config.toml
bias = "none"
beta2 = 0.99
grad_clip = 1.0
seq_len = 512
steps = 7670
Each number is 500 + 25 x the weight over its row's rms, rounded and kept within 0 to 999. Layers, rows and columns count from 0. Numbers have three digits each. The size before them is the row's rms in percent of the matrix's.

# layer 2 MLP up, 1728x640, rms 0.0535, rows 541-612, columns 320-383
097:453542552549516487498497530522512490491529506516503521486505542529534545481502519475511509500499514479555470513504469553512476507487494520438512512481486516494548504483465480529471536523498483
101:520482479473495481531542514483497507535574478472500479511479527472472494455496452470512539486477518554530523454462491509529452487520500487504508481479444528460518528498510499496508481483490507
101:472485490473469490495456481456528475531472474497476484502514476471467477511451518480475498545508466479520492478508465481494499478475512473467501505491530516541502508515527483490473491477489545
096:499495480482489502541500479482529543483478522548516533510499516512493525477516445466484506521479531519524503503537556521512459525497504536482526460506473536506486486476502501517486453511518567
099:499460488506537492501498502512442478496504523535506519445537516515485515480513502525497515476499505495497439501521478495528480502450523519515435473513492494556515527492478503449506452508463475
091:578509543489513498487512512542458460491502478540509463497495503521529504527533495501522523475546470488458506462501506497477494465463509510502536502502474518517466540531534527481469467544452557
105:461487516480552475518507509484469471420523460560495488512500538512493506527499524498483478462501534485558503434508504506503494492488474527488451472505436488483498481518436502495479546513501463
094:490517475523459523470506496513511510480566497523490512483533505504517474488511496509507494508480493501498537492543479490524486524510498504450505507512514461530556496518509507509541514494482470
105:460484486473489471485524532527513535521466502467470512517490531524509505476467528483552518487456498498506550497487479513502496506489515462481486527454477505517478491510457557474498511514526492
104:466517495482521506493495517529476509523525503497547464511501515501524504499510484473464527423529478488470513507428517492496480507515447470476484504479530539555508526447507472483522516481492494
091:463493478462535511503488508481495528530522464460528469453475520475500506520541491521500480496538486506563489537483538516495518484535478480488454482505512503488543540481472510465482497520517520
114:511500548515496451467489535509492466497505494448523521528518531521472478481507509499443503525425522496536481494459493482508501510492459473505532543476494460523500482507478508522509491473503481
101:465505474469481475485466522506501518493452471474492504535488475476513542536482475517516494464458503506491510493497524488510524480486476489567543515510502475498488495558482485481494488506518482
100:540525513483524503481486437504479501483506513465501520474485498524485513531507471505465445450542507489481502492477514526536457470505493478484467526526485475479478553521535470439426483509513475
103:519509574510462506484492553498471524483532494533469474504528471506496509469486486483518483495457525474485459511478524487460448503530442524496527493497509477475514489521509530499498477457494493
091:498507510472498431456472494503478520542444499538520467490464440469477477519467521499532535509489519511479439501539484480474529530486490495476487455532516481509493504494516499467524520475519468
100:487555486502516421490514470490538484503497511476528524509495499529478467553506515451504524556501514515487467513522452543524547503508481495524495540489549507443499471525476490521530515509522500
111:519510464483498513509472514476467518465521538517501497505514522488480512524500462498465548505502486489508492485510518514480525477490528513505502505481479538482497500507504515471508564473479477
104:474552555476533574521522468508458541483475471492506485462494490524508499507511461512494432480504502504435485511467536521533492491501539478477477434524512532476495531500511489457488511530514491
101:518532474512533447500509464502523498489479536496481435443506515518477513552522490500500534515506519517502461484496532490504538507478496502495471528474489496539509527520434503465485501515490497
095:507484535483526482492471508484552523524498475505471499490474486499494492473479502461492503546498502475494503488497474519515468490479524440528487514516476508511537476480491510495534504523536510
112:490457447497529481475470454496522489553493536502516515506525507477528529456490516515511479531494479473552464495530498506472528470492537522503486494505525481466495484516510495492461500503518507
102:519492497539507461520483529542532484555492508486460531503520488544477469474446500496497533540493506499542506541497516531520521546491506494511499503537510451513514511509526483459480477483457511
109:503496500506563497462470485580536519512527525472492514507515474531447518484517471458502474498535508504477492506494503520528506537528478534457471470527511503448509546512495477482526504519492500
108:543483501513486523492484511466494449500484506499444468532506464535513495458500455525503481488504481504490468466482511528499483482467515475530448506498513525527522494463530534505549472501525524
094:485518492516534488483521497461522560493470503510481482497502500500556512505499552522534485514504479498518487469497560492517482490515495534541453518478474503481504534517521510454498478510486497
099:480505487529504511457474522512521439529478493465534466505455542536485543492470532483461481505475495511511488513489532519485488529517505512498538493530493503537503476492547538507530447481514487
101:482456489540492488477493459535496476472482556492569513478501502502520510551553510492443546554491507502541494487505519510490462503452518504507482516510476476500528511471489536477500460507474510
097:502506492553527484506504470522485485511537557543532462515446466486509536502482497500496528539506491465482506499489542486497526473484487531499500495512503526437518514529466503484493493548478498
102:484498534522492495514458466508510459472502511507564474492460479519479548479586523529448478482527488523472469513520476523479515493513553510526523510455488513499432510509537496524474508492573537
097:486486506466492515480481499458464518497464510476487474490491568482519525533501472528509464516466506527470510530461502507514536436581488507481472435484463530523446491529518528480501526508527535
094:475517475475543527489470504490494475529530544502471504534498485480520513521490514483537466514491489477484509469489507509481516503478571497549483497499531498493560490457458490510504527500541489
103:511473491498481496505577442480480508507480479487431480460519503476464486507474502510456510491452537455472482493548491536469521479508500484496474447518522504519508505495492495553527501522482483
095:524497519503536529463551537490493503522510454471472524485478542507548518484502446520498449499484516432487470486520535525494517572520495470462488485477507478534455491501486457516508473495511524
102:494496431512498536556467492486529497519521483507524460535481471518476507543485566504486497543520431470471519506449485479481516478482506493526488479514496505519503516462517522515527502494493475
107:526495482517464464487478468506481472533493533542466514508514489492451485505475483480470489486502471492489515492532510523498558496453536526507441512467466465519480503477513504485495516510526507
093:476475498507499476507521509527503493492478484480528492477513521522450525489501514481522543473521480508482508512469514514512480459473496527545469556498517500494501479522502540491509495523488508
097:540502439509499524547496483500475509501519541505519508543469483474500483530516470437521517500487469539503491530487511488504526506501473519518528508451523456491517495476480485504490501481501469
113:500519507502511505469514500535494497459525476475529509518538495500463474484526488501504544524473466543510551471518499525538500497565505511488493492516508554475470512500497498532446491471510506
099:520503481485483497499536479524547509522566465472504481521512453508465474469518522541538517486476491503486494490510492491516522487499506527500523451529542536488526501469502501485538497508524514
098:491474504448464518478480546448516437494505491469508518483529488479498518489539550476466515454486488531540522490500521464495524527505476488496542511475466521520516540524542452558536530458512555
103:498475464463573493484528488498521522476490488477477508527503474482507474494480521452507536493495511565476545484531481459523537494486525505538505495542519493531505468462510497520507494477489493
108:547541476476535498524529435465449507498483511519492453508525503488484481511478428488461479493496514480481553420520516506511529463502527549483476518488500486531498526486462496472516508503539516
097:466521481462499461492429488503472538456495453469500484489493497440482507473455512511487513526504493504468548483495482462457550458536473479531511560503500474511540496501505500469511489489509495
105:478456495454516497442488498546481488479505509521486466488549457493503501497559507523507512525527493504537443532510498490522504499539481484503485480478521521469515514533470490514524470524504516
099:467517473551523499504502446458462506505482531520487505478537483431532469491470482553491441482478484508502507510531533484479510491549479507535481547494545522489490502518423506493510525508505495
102:528499524503482534480501459482531467497478527530488544542448513501528494504508523517505508501509487497474484519495542525475484513510498482471503489497489492511507495519560523523496502495542534
096:486511529496507423468486527478516494469446471496508552489464518490442485455491501500504482505511469504511485504484488503526488481484481491515478537470483506488497517526531516543485517538477475
093:542513473527510484520472525529466488493513525491503528508533465466441497524479482502528542483507472524522534483495510507494550483506534531548509520497521496504528517510477476466507513462473504
104:494507502432518525451591501527496561488522452489494457483490457539512533492530494494547503501492443447493517478549510487543497474509537492466463505509484477485503499510494541542557493476502517
096:498494538529486456484457538514474496483520515481503523489477536490544547504490464503488490510502463472466503510511484502500518520509472548503507471519517523454534477535487500531495487527471528
096:452511525533470513482468473532527516496476482474523546547490482452506468507486465498509503507504462472465520505490513496518536525472512504514484521495485480497447474469505508527559510533495451
110:540496454496524530460467509520509480498478478501521530533478502488505502482538513495521511481499518504512477497505494512514525517489502472517502492499511518497527520464524488539507464547486519
098:509518521461508528521520490524501531487475473499451495507459499501469499514474487489545550508492466480505530502491506482481547465477461460483517465513517502473460467444498428476467513511501485
100:547452472550523479505499493483510481496507509435534512492462495522481488485451510482555507492458498492496504516487515535499475512486504512562514451498534487493489449519523463473498503452513461
099:512514482471507493457499497510450453511490515476486528486487490518495481493536508519552490464526509490479531474467511510481519494532495542500490503501538470539493500503496512508505474522511531
097:510556489517525537518481535507467474526481473488483507527475488504512540530495505486535521474508499454485468470486505493477476485462519506490521487471502488482495482517508558512498521529508530
098:527479462486469522492519505521486516505516532509505488504500512548516494496501501466521476489510485462476554508470519530531546519507450500496514512519534466505508488508516479488446504477514502
093:487462507472488503496521503523495521467544479500467491426444490501469471510515531465509526488509480486510482524482531502490486501419456528517464503472515504482509481511518495497495491492486498
099:486534470483531505529471478486461481484501481480455520508519461503475493477459529546512466493478484509524513500512460501503521489486489492554495491503489455515496511535474490509473458493459452
109:478483502492483485496480511520488458472496499513511509532505455480478522482478486534466537520479483479530514590506482481538468484551515513480527525509511504500514523476498490510513506535500500
099:508497500450487497483523464499527504530449473499511510457479497476454515526504505499518530527469496497513519508512502493448509502478533524448468498505531493511460523508511494520501484478496504
106:521482450486477495514484497494482544513520468526518441493481543499471437521526490474517494481485470472483523464460481504477501478521463493547455525485494464459513498504504486548514507498479492
096:495508537532550488484515528529505477474469500505503459479511515501561496448484488496515486504521532517508484484495462492520486528505476467538562512487534501492519501498484491515527503500480479
099:488474495499509488506480536511541507484515523463545530532504479527473483531485486534527510503445481471436503534508522510508500482491507496468504490504498470548503486531479461505500479486539512
103:495513477472506469484505502539497519515476492503482483464501500480512447484520502465519521459508534501520503477542490475485454482492463545477524463505533504447529509513489510458524541427511562
100:474457448518481516517525467493511485501540520522473540566539511485445481495443486481462519477472449517535549505478533533499496493550504497519493492508534462459518498497558499509531466464523473
096:496529492534517498488528481476461476504481497479512515516467543518484470537446491494511497537518466503513500485472496544496519449502497505472520514489514484512497470477483492469484467510533525
105:522503512550466488527574514511476521490516550546489518512475509510503520530547472495493562489494451480468521501486527484480511491471507540523492452504481542512467514500520497479520491482485489
107:505490537561494490546489518478540470478532468488466490524515482502482472520486486499505506530519514437503469513477505492522468516512491474532472483505494501512509465530525512524527476483513495
106:478500557551474483507472567494508534531467514545514494458539487500565458483528488511491472506483494509521480505515500497452445552501526508545493503502493493481528512482484481543515465486487508
111:536465529475535485486461471520501486501496487543526498509479496532513513508509458446509491512469482502482452500501489521507468500448501497502509516455529508538552488519516495501458518526529517
# layer 2 MLP down (transposed), 1728x640, rms 0.0504, rows 541-611, columns 320-383
094:493455501483480504511498468464479523492485499499491474479480466471526510523467484503485511494493489508506460470552526492459473466506492546506502456505484485517539474528496500500519481469462467
103:470498509518570472508528511505525502497479444509490521500525558563507469513501513501465543532504471535519515494443484520479500495525462453503493494497487460484504453505509474512526493502500540
104:489522539498481481484454497545510487502524481469499588545460475489519537476494451511518498478497515546453496499484556467509504505504545524499484518532539503476478523524552484508471504481506490
098:472527487474480494448452501456516481503454517476494528483505466467483494511461452528515511518496504548483498515506488504555486507471533504528463567478510496488506484490554512498462502559507513
099:497526562495492467503531564508492469452497500487505507488453513502482524495529537512472492503499519462512532509473526486503516558481499474524475453444506542539525483485488513461509506490486474
095:559565499518532548481460403495478453482484502515532489459496536535507492421486498503504471497503428482523514497514525493457547472507492498509448517514479513492476487508463488513512499516466497
108:526528522528495477478464492501518479494493554543512505466485528554519498502476476458464494496484426530466487505457526560498530535530472511505488483478466537501461473516533492499522515504503472
094:494508488458489472479497511507522489495488519474492527506487490544478524472517484494499542507527461531515491496505524547500478491481506517458535508537487520470482496528466487469481494523533510
104:528456511504466502486510470503497513518428518451482534500519486528490535482500533544496526511477498475483514494535531469490494473502511492534501509479481446519512501524537519490485498491513533
101:517503475493479460526505511534475505524477473517474502502467499474466459509490491429508493522515519479502507467474473518507468487532493502502477457515482442544502474493472513502538526472457479
095:525464448485486431538489531471530486511500492498542502546556460507491495508517509485516504532493495478524451522464500470518525513494539486513515501483529479498514499462492518495501536492513495
113:454560452520531513476488526495480505504536502526569489529432513484513444500519493518496550507500527506499513530468529517476501485496446513474503538542470525544468483486483471509529466478501496
099:515494501498498491463527498495536507489448532511473492506494472517532534468485525548493527498511482501519441506490485467518526505469497604524518556493553506525499528522526502480479473505511465
101:485490504468450494488517498527507516524455534464459465521501526447518507523491457485516467437478473515507517480521487505473500507460473474521496510517486475511525518497506525496469504515469513
097:510457509468509511487507505463525501444531482472483504514522533483516514456493528474489478508529534527505507527467517469484494506536506460482464482529472516507511516473513517511474531496486511
090:491504502530521483528487502537494518510552516507493483531497538512556477493497510504508471467505474490491446490504484495502514508478486475535510517502531482479517505539490518478481482470529470
102:504443479450547511536475499508487489495514493516507512511559516516495525527509510464505485481486479504479498475486478495535490511476498500568498498527492486511483511471497509490479475510523435
105:475521500502522485522497499494501480476512568494482528507496516521528493533455503492486535490533484468486507486515479491518503495516508527496497410539507513487515499496458487506453513546499519
104:443476521473530479499503493507496491499481521463465515460474471488457467471506546474479467519520466488502470524539545465519493552509488471483533509482463483492536566492509507493494531481504489
102:529519495489483465502485501542511471474491464500489533533499547504513502517526537503507506530478513503465463461536475459501530508521495493523489474506550510501475527452460522472548490541522481
098:517480500524470452525463475465490479456495488496517489494487480511508543518499525523461536486473523500480444488516477529496511524490506490493503496468491484469494506515494472557509524508531464
107:413504478481495520490496461470477527537501517525481476526521476469501539481510502531509502475514487462481531499484519491457503434451469509527520508543491507505573499517510494551449533471489511
100:546507503457516533481451488505487522557499511467508479507489467497504496473489463543497494495519520505512499456490498529488482518530527492464504514466500510516525449516494515487499497505505498
104:496465548504527520446488487486524514497531477508472475492486470480490498511531489479451499479567453511489492502465508498494514504482432525496515549512524478480496540543538476460480496494534507
109:532475532442481478424515527494509531504497478522478475494534494495477510473474493490528496527524497494489488483489484541507479466473496474496512550500533537456518474488498522501495532509446460
095:515478498530477504496513469527494490521517502515499505496470501503527504515497445527504514481486499513516507496463530481491512539483550514491518499499517501546479513527506492519518460506523482
100:548473489529459486532545536458520490489527481460543494492477496517467506479539545497513520505458502492514465568483488466497501508485495572509513480497551544535500513465504545502519480548503519
103:515485488466546521475487504503484530511482533521509512508435500478469469540470502468519493504527490467514517480488501463488496517546528474483462533519541495491523513508487480500508460513527507
097:505446494526534541467517482490477556495514505522551507507558467523476533453502479533489490507495466483523519486526504545486520495502491517493493566533511484505498499532521506486472507475524516
096:483489508506555501525506466499451499496490489543501507483549520518492508491542529488475520498477470538477505493518526492515439494490485502503461519484510506495530460546512487465507463482478498
098:502499499466510474460526531507532543515492495491430536497471477517529522540496501493448479506518500500519509477527454477493531485564523460502506504467455493498459469523469572510511537513490526
095:491512514467492503514539509538516512515411471506450516513464471563495492515528522492531463508506504475477518432476522485460494529492474516536520488448523509533509475530533522525554516478549483
106:532487513501528499553504522511538526493508524491492516513484504544488542483572491512497527528516500485448510520562484448510498570493541447485476490496492495506556477493516498493505496488508479
097:539505518522510493487521477508487463549492477494517566498463503517536501505514482485520535486517539492564529519508487497483501531536504470483509528476436504490564507487507474553507487504500524
104:461467475484454492477470478507541556498521520446478495454482493475513490484501511560522498499487492536514514489513497531521488481476471484498496502539478487518516502481495504484487494480558504
100:502478505531508483472503469477484491540464520497469475496523524484457467513503463486490511466503513519526505450539462476480525547518509532518534499510487491505520439525521506507489485507463513
095:501508492464495510443503489524469528543456535496490534467491524468482514505534491473496466472470455471493492548500511484517515472503517521500512493520470505525481539476515479510502483506502513
097:512490465452489462503522493486490505514509484508490490535502524503519502525499531480476489452472535563522505512534523542495519489472488502526507495451501492532513487513488534484548517515521480
112:479489482473458496504496492508499534530505487499554484453533514487452510499492524491505511499506496512502500519486462548466521478500511507507480524512471529534506533488492481498476536497459502
100:486474466530506495482496540494512518505522527443522500510504526546505471493475501472513519534493436489526527489505464483524470563537480528518501510511518492513526464463514489466454484483490460
100:518508491521521496524511531518487453440489476478504490506461526496512512486518510474514482510506499502479512495512525501505504471509432466484485489497502500518495514504476516512483484475513519
103:517522524508497523511526496482484514483524537550472529503477503486452517485482504484509487484485513502439465491548490457514505497563500492489468522520467498528496513477523500536521505474503495
108:514550468514481471494542505525506493487512480455477492541488512521494537455517456486448536524494446512535531525481527508518540461490512479497510515487487525509498507520486488515514473523506499
099:499488524540498483510491531504494495438460548488536463501514485494438509503486504457526458524523457547522502479525513478462527489510490506502506513499515464469501478523520487500497532531501492
107:477517487493530488498489551554493459523544501494509467504500489554492522558512515509482530512544491516461490475468553502489511509495477496547466498514518477508499512492487528473502532495516490
100:463478501519512493498530495511472487504457494515488517527546505507524488516494456495495512517495537470490480509475496477512532517490513516517501520528503500473520529486466560520523481493546503
102:507505508479492493517526499480493490471441478455522466501500488536504454497507471520509497479498480489487524515493541479502540458516480508484499483497507474497491504515508481484490482490504515
098:532506460460533471527523503518499521514447551530507500532487491478521526523481459483529460508517493527509478496475498509513512448457534486512492501493513474496495541514526498526522521512491480
091:478499506513474447491516497515507508531507509451511523504492506520510497505535481534503544484487484501517494483518503509528492521524433507482507503520528496496501525514477481495523539500522485
103:456519515480500488481464488496491532478459472473524467468493493482477513473514489520478483500515421489481510543503524499492509512528477473559509505483495481516539501518519476503538510494497511
098:515473535522510519490491479487470512512542486568492500496457516481517510512476519520507469485508510523510524499484536519475471498472495550497499489521491515479500474499526509456514564500501525
098:489453507529523518507500485503533543469508544479478530510491495472503488484510510513489521518472509519471448475510499530482503472514502502484466492508485509478521517474476480518502506455506514
108:508510453509490495514529512501447494436547538472521551477541500485517474524504515501466549514528473494494482513487499512519484530447513488557517540526528481504526499473504497507484467511455507
099:534503506456508486505521456496469471502508515492465507510506494529545491531532470470480490484493477481509521516497501461490478487538473510509474459459518504446498529495526498526526461501493533
098:518489477477514529519501481466552523514486492499503534514520524506504454498513518456493480519475522493526511458550509498482515514544536489513488512532536497508485506519488514525464520496518505
101:507499549516517534508459539482461468544515499509535488476466450545476510503498486478480554485522531536494458471503483588474485495510502455511466487507482492494490494519514517541458442528476523
101:480500589502481469490509532459503476499508474510501507506459464478545507517462485531479547454483482508494441480495486534507498515528495536504500519538459533465521525498524458548473461553509550
098:516492541504485515515515549512506500477506483507521471458477489499505487518455536543532511495492501498499505519541485530529488498522463508541507471462498518548494503515496499473533470504534525
079:473522460527515509476513496495500460472495525505512509513522489479518529492449519492490530516473543480525505491489495488471543535543556495506513521516498468497520468503481510505500533529483471
101:499506501507515495452560493556508493486507504480549499505519529525505491499460474472507489504483497504492494500511489487523547525462479503521477456498526532505453537495490510519507440459504470
106:499484522451439495510471498506484522474503498490508486526535491476438499495488494499505533525475488453501516561516507538486471482505524529480519512497535476464522470508479480471475495523471521
101:545473523500507502499508514482514505520511483533539510488501483497517453532531491492473548529489507508526468419450500473512438472495509497478520508469463460532494513494481516522520513476527515
107:470494473496501493511521481481465492466518477484511480511470494496477479508508502478469589510543493532483479502511504468499483510476478471515459536507477529538528533527499499523505495526504494
098:528543485476484531505515457502518516491487512510499516472509474467517531493534493497449497458495490497515516504564519503469511486551512516467473521521477461464515521470457505446474438471497545
102:465474480521539489500489517494495538521487493526527478490477467538493497532489509534487545553493506488503525493506515467529500511500530488497478552456453485555489488546507475506513485511521462
105:480483490459524539467529479488485483505487448460494474503551508479506492507500510487499466470489519461524523489499496477488445510465533497532547507526522532479485505459517509480507540499493499
094:497495478467498513523499472517506484493529530539479471528477506496443499462425465462503507494471479493495484518514505505548503517500519503526536484499543485562486475465513510522545459467473492
097:462592470507468473473487497492469470527480473482545509536521484534495505506460509511472491493563508460519473503525506493484484514484497526502469517481491498489491508519496509507486491477498486
109:556492523542505509512489506538491478505464475523514507528504525501483463521495503500543529520467504533467502474500472490518476549485502554463499499477503503486519525469551538473496497417519482
105:550507483513480477519491444544516477472514498514509538452503482514478500485470481489521537514528491511496485478486510494508458536468504479471524491507509517539508482532482501451498520480523512
106:457522520525551466496543510514492451527508496498466490533543498491482493523515520438502508513527518525531515477501484511487512523470527513531520510509478546464509501538496474521472493510513523
# layer 2 MLP gate, 1728x640, rms 0.0516, rows 542-612, columns 320-383
102:521453484497450537509506553518529459493459517522503515531514509450496494474563496520522508523491450518471553520482524502486539486495503532526469537549517503491457506485538497528506511487487495
102:527503500508530522501487495438456524520542511489538496548526505486501503535490519492498516475473463510449495476507443477524488470511491485525524483480491483501562523489490465484458524479504501
099:493518499513514521534493488526485491495522501493505527525524544514503522533519497477516461506526498518513578521468516511492499561457521483511492492497469494541478541519515464497453475493497537
102:489530547485518487475506516480501474483474443505575472507507495499494507491551509527490531515506493475472485528486499439484491462457482512529538454460552539495482501477489500495506465528487438
095:517501504511518560515518491546446432503510456488524521527507529526485530488531514495501515478543484473511546518467489500465508527509495447528476481500446513481469516496558524521473492541483509
103:502506510512486485513480480472510490530474501478544499529473491466481459523511539489524561490500511532491511496520443470487493485512480523460504506492473505507477506484456455540506519520550527
096:481508476475480526517509525549513515506524462528460536524519514500527524504524490484509480474506513490528516491513516492498532518497472543495484494531457494476477484506463516522495512532469448
103:501468511537531500506537460519527513472503487483542545495506525451502495531544482535441475521479527494492445499512498500508517483556489518532498472527491535495522484487541517479535486502475515
104:525506476524516499482482463492500470514446495497487517495503480511521489489510500553486479511433483450522480539523454466465518458558475482523466515509523485463502504525541505507509546503481521
096:512522523540521519493478457494462509504541502520535473510479505481493483477479464455492518535486511505475520515509501488507504474523465517505514566505496515485529494504490497534499492506437476
106:488511527499527510552481532486487530550534554525520472497506538484516490478497480498440499490449526490532482516472487489483489479488482465498478463521499483495500484439525443537517492501525465
102:444486498492513494497498534534508472539468474489539498465473525505528551539480555495476533505512480525519515523525471502466515524502534491494503503479485489531438526486514533509457491490457482
098:493486512474484504456540487483518523493503491450515517497432583492509542470467516494463464511458508541483557488436497502542474528510527476456528547483482521498521523521492537475487462508519517
100:499526448493522552510480498507504494520499542500511538498461513492527484507499475537487480502509502534559541468502465508539516527502512488498496507487456489498486534470489465487511492517456473
095:470474526497481544547540491502520474513520483499484542501506540507511515498508486498460477512503475483504550467489512441547518488483496514536504512510458487477479491492489524494453491522449519
100:498470478474553543536503519491486502482489472515531526497505508471532501490479486538501445469512494505513476517445528467506493491455516491468518481540488507482476515467511488496498514508492497
105:572436482498506510489501492515498507473500480489517573477480520510506569474504487502482511514526510552487508496475495516483500476490486452487509479488489546535520479492526507518491474509458507
104:494535539447528550519514491509498524518454487508518517535485531538468477518476520518553466450501476494462515498443475443523491519487501500475497470473515481480493512457508482483517522499488497
098:433521502532492524471489511514470494538463501491553503501457514490498479530469510524488518488486508541479547487525501496502488504533495494494498514529493490495488501491513493520518530523503548
096:492520537504492508530495498482532474497445501513468520503490479521541485493473461499468527571495472508531537487494529503498549477533493456471523503494500476507522485505512499500467532483520521
105:483496455458504458467458466507511497521493504492515546534497496520501544476496544487488493534495520450535472468478497468504492499482529510548513462496496510463555510504471469523467493519510518
103:522449452521491489494494530570541505548480484467524505481467491501510455502510511502491503531486554483520466533500537514526457513494494493497513550534517507491518517527490503527482500509507545
106:508516485481527534466427520499498495525480516486500518514447472528501496508501520461486479500531487497513491495514470511510510533493475524504527489487541511440536544486516510501496508517534502
107:523511482503521508486469466492500472483442489548508534556499466497492540502508468503524489511528503530493507504469509464516495486492520523534519465483491535528495514472525446493513481538477474
095:511489513484527493529511519466532473512498529499478479492514473458526455523523525508491466509517533483490460547491428495474510454503481479501478496502475491526471503522475488485440499470535486
098:510495530494541469529500503556520531535494516531452549515529505469522540492476467473486522517486522489495534467488514510536487464490545478535486514476476484507490497490477524518528498513490469
100:524498473496531490523480469518502477464502552555579502536506498519496526538533498471521501497520498489468500466472526490506491501487527498559525499493474488519498491491488531471546533539475498
098:536466507545509462480484484510488500481477541506485467543448487472511542525473515498474509544497521487505485503492538498486565494477515514542487493513485490459546527518488502471500516550487477
099:488497484499498517488505491529490462510473518500523507483479485500514495487531485525479489524493505522481516533520465504517521465521503513529508455478544474506513510495546528505482531513553511
098:500505510460491477463466489528460524522508505536526489483481542499536556493533486536500491484443508510463511522471482493534516506509480513497483464474518515449525484481537510472524509559499513
092:484521484503518521482458482522459454511520518460501472497513503509539545479538513505495464510495505519510505539462469526493469471507486481508524498492508512512526527515474463517474463531498482
107:500523523509548459537540528504487486520490475530497512492529481518565504475510489504527495514481499522484513548530512491477515520507508467533522496506542554519519528547468517520494492544503427
099:461514502505542498490522534520507546498563518487483507549538528477508475514532509493526516512527506481548495492468492490505526533524502494545469496507465470507534551513513545537485511528472529
104:487504482486476469486516468524443459532484542532481501517551511474507514474456522491479461518505527490556535524488501507511506494505475477483505506481501488516532479459498500534523506476463484
103:476507482482552552568487503490493517500478501501534507513494488474544528512506535537517509563479518480520478500495469467495469486524464464515505497515547504489550479517500492501488496500512517
096:516496532477491498530500506463533511484495476527443513542507484526493454502491488503520513520513525521549491507492468500539484516520501500482510442472496499434544473460544472465480486480489533
094:518505478518468510502512476487460497497481487464479493540484500477514488523527520521529510499530502507523510507519459469477518527528480544487470462547500476522470484504496531494473552523512471
107:512507487477481527511486500548475480480515510520503490515427471498476508520520544509497469467513520517465564505489522461465474490501511522484476419481488518478454484492512477544508501489510534
099:486498520486505500512487486509507497505481446527532505519469535487497473477496479502531505505539483543496495481488504492494493516524516499545529444465514494512522499463517537502528544486529496
100:526509553522527484550487519483494470532475472460507549504476503471500520521507523499453511500500528521494541498501483540481485509508520518484490492513537498461529485505508519529525528532520492
102:533534508479490532494472457501471490510496493488538512491513502461539570487545550539487442514481517497512461492495496523477504481463503520492478531518510521494495549485508485509495512542514511
108:520513475491530480507479482524531546501487494476559505492511500506488512524538511517501499506543514520499503494495464472460546502488489504545478505499536526484508488464526540509510506529506534
095:533479505551518577503491504518518429573521536503526544536519477482515520499520515488521470488514498521492454508502537543487477501501524518525502496513498484452456511515506477531476528518492478
109:527526534509472527499503521525499505518481498507500540521454507480546486515498501563495468523478503495490473520468464497529493531529501505490457510486496463523476494470469484527501505497511489
106:475522494526522553517502489522443527509524511545492504549490511463510484488511462523461501486504501531571518478528496483541465469493513494512507489482502458477524502497453502481496501543475434
100:503513513545505512483506512514505522487514540492525493504507513457500523542528494492512515443486473494507536467512482433501484497530524530500518496477489540521494512505455568499499469520521542
097:434560544498506523517509469477484489561530536522483516517506474502515469488504525533483563507518524466473470512512513492467531498520479545507507533472510489512521510514479509463488496515477518
094:485504484467509495474531527487484536552539494497479481463451547473491539492527480510484494501538528461532504482519504494513487510503513489516506529505503495457568515526528483529527492475536496
100:503501505440502545511553504528494508487546472470508495514502482494488525495499510484540509508459464452514495482510499514514521490468510509478478516515491517455516501493473550512515506521509507
095:506546514504518534519516474492486479496502521533470487511450515516515489532513474510547495445551472489506542506506499470486529450483498487511461469522502468531504499511531479453497541476515511
098:514522463524506528474478463524494467482509484465505519549492484532530494453509462528525453503496475482528445495525470512506512497454541467473509519494505519454502502491450504525485477516542475
107:497483475519499550522490463494509458509516534500492575522526549478488509517519566472444481491538493482514511467472528487499547469523464555449506505514514525492547478488488513517486471528502540
099:525539516508521548492493474555527535508523454486519524488482457490490482514565494512489462501483501476518515492480533494469475457538489503488487481514515489464513498479512506496498511528499440
098:471533479488494518476464512501484543542461500475452469467533497469566504528505518497480485508530501522540514498515479475446533491514463493479446544502488502479481531497482505518484514500482523
101:504472483509551505524519462514518553538478478514495528495489525531469483452428489475509468557481475472511493484486498527521511476543509489510524481520511506515485524476538516509492482493477485
099:468484486492518484508487465511523506496521529564451557506502502484547524507496522461510478574490497497564510478488510467478487459552521487502489432518511506526523533498534494515514520459524499
097:538512506529447464507488525496511471492505512525466510490481510521494529545489526453501554497497509490461534510529536492500462567527535490506526463507513526495481476519509532490529493512486512
089:533506515518509542502461482495510486516523502520523473540490501470486500487475516535506515493500552472488504465523462502485524507484529529487516483525513463478514523506480490473461516536509469
098:488508514521507473523491517477509480492493539496488434509480474480482523533512530498523544564499515493508525521507518502462497502494528510482481534477493457481475511487458494540460499458502513
105:484542461517488511529497459521467454506499480567495505509479464522514504498466529539455477489475508511477546550526480501503529469533478473490464512488509489499474511506552479523484516490507482
100:513506505478481479535491481503522494555490472516484459501485524465473467499513499504505505507491524513500491484521512480517497521530503482478495518495492456557495524514529525494475504453497516
107:488504498466537507525482444516506516524457512513509539547505493487479536473471496515477512529496479524475578508487479489486513533530512510482513531457484511445530507457504535499470481480494487
097:517496460495503578567487498461505515535484474509447487476503500473491471491483491533534479511502529498508558505520492489510535491555476464480503487550473528518467494503520463479477499512511499
101:487459532484522537475492490502500465450478473505479522520490512502508548512513510467482494534452504523445504490429439494526502491488503496500493495522456540485493509460481526539502520545511460
100:471483507474536483495498506510513508553526476489484517499513500505513464475543536493519501472449539512517470502478466508478486508477465507474540507462509447481509496544446509494478512533501509
097:502435478510478501512482473506502477496512552496476519573539523473452515503449480462481495478509472502530540513482513501488501483554485458515482489520523475485524500473526509506525501483524476
094:553517470529505505491510459509494539469423469486477515510502497486521513480517516542483535526478544486472530530455502473456465526532497527460523493550509550461506507510506513492522471529474484
102:471514470486534535484525477541511488495531503532446529472478537518517507480480523476510470523520518485519490488495499483535516531502518495467519475542509470470478506478478493496478460562536461
106:548499513505551554476533491521464508524497510444502502471515524448515500513500492513472492534520501532535520539499491509502495519518534514475557533474515468529540493510499485527472480505464532
103:520524466479528501508478444487537487489492492458468507509486480531506502509451484530524459532510517509528530505476509484514532510543477470526477518523519476492517494514496506461452436491505490
106:529507527497451523490528526550545479491489470501510488501501588517507521497489487532490519518499532528546545502542493486509543468576477510471486492514461509495477481479535515487507470505460479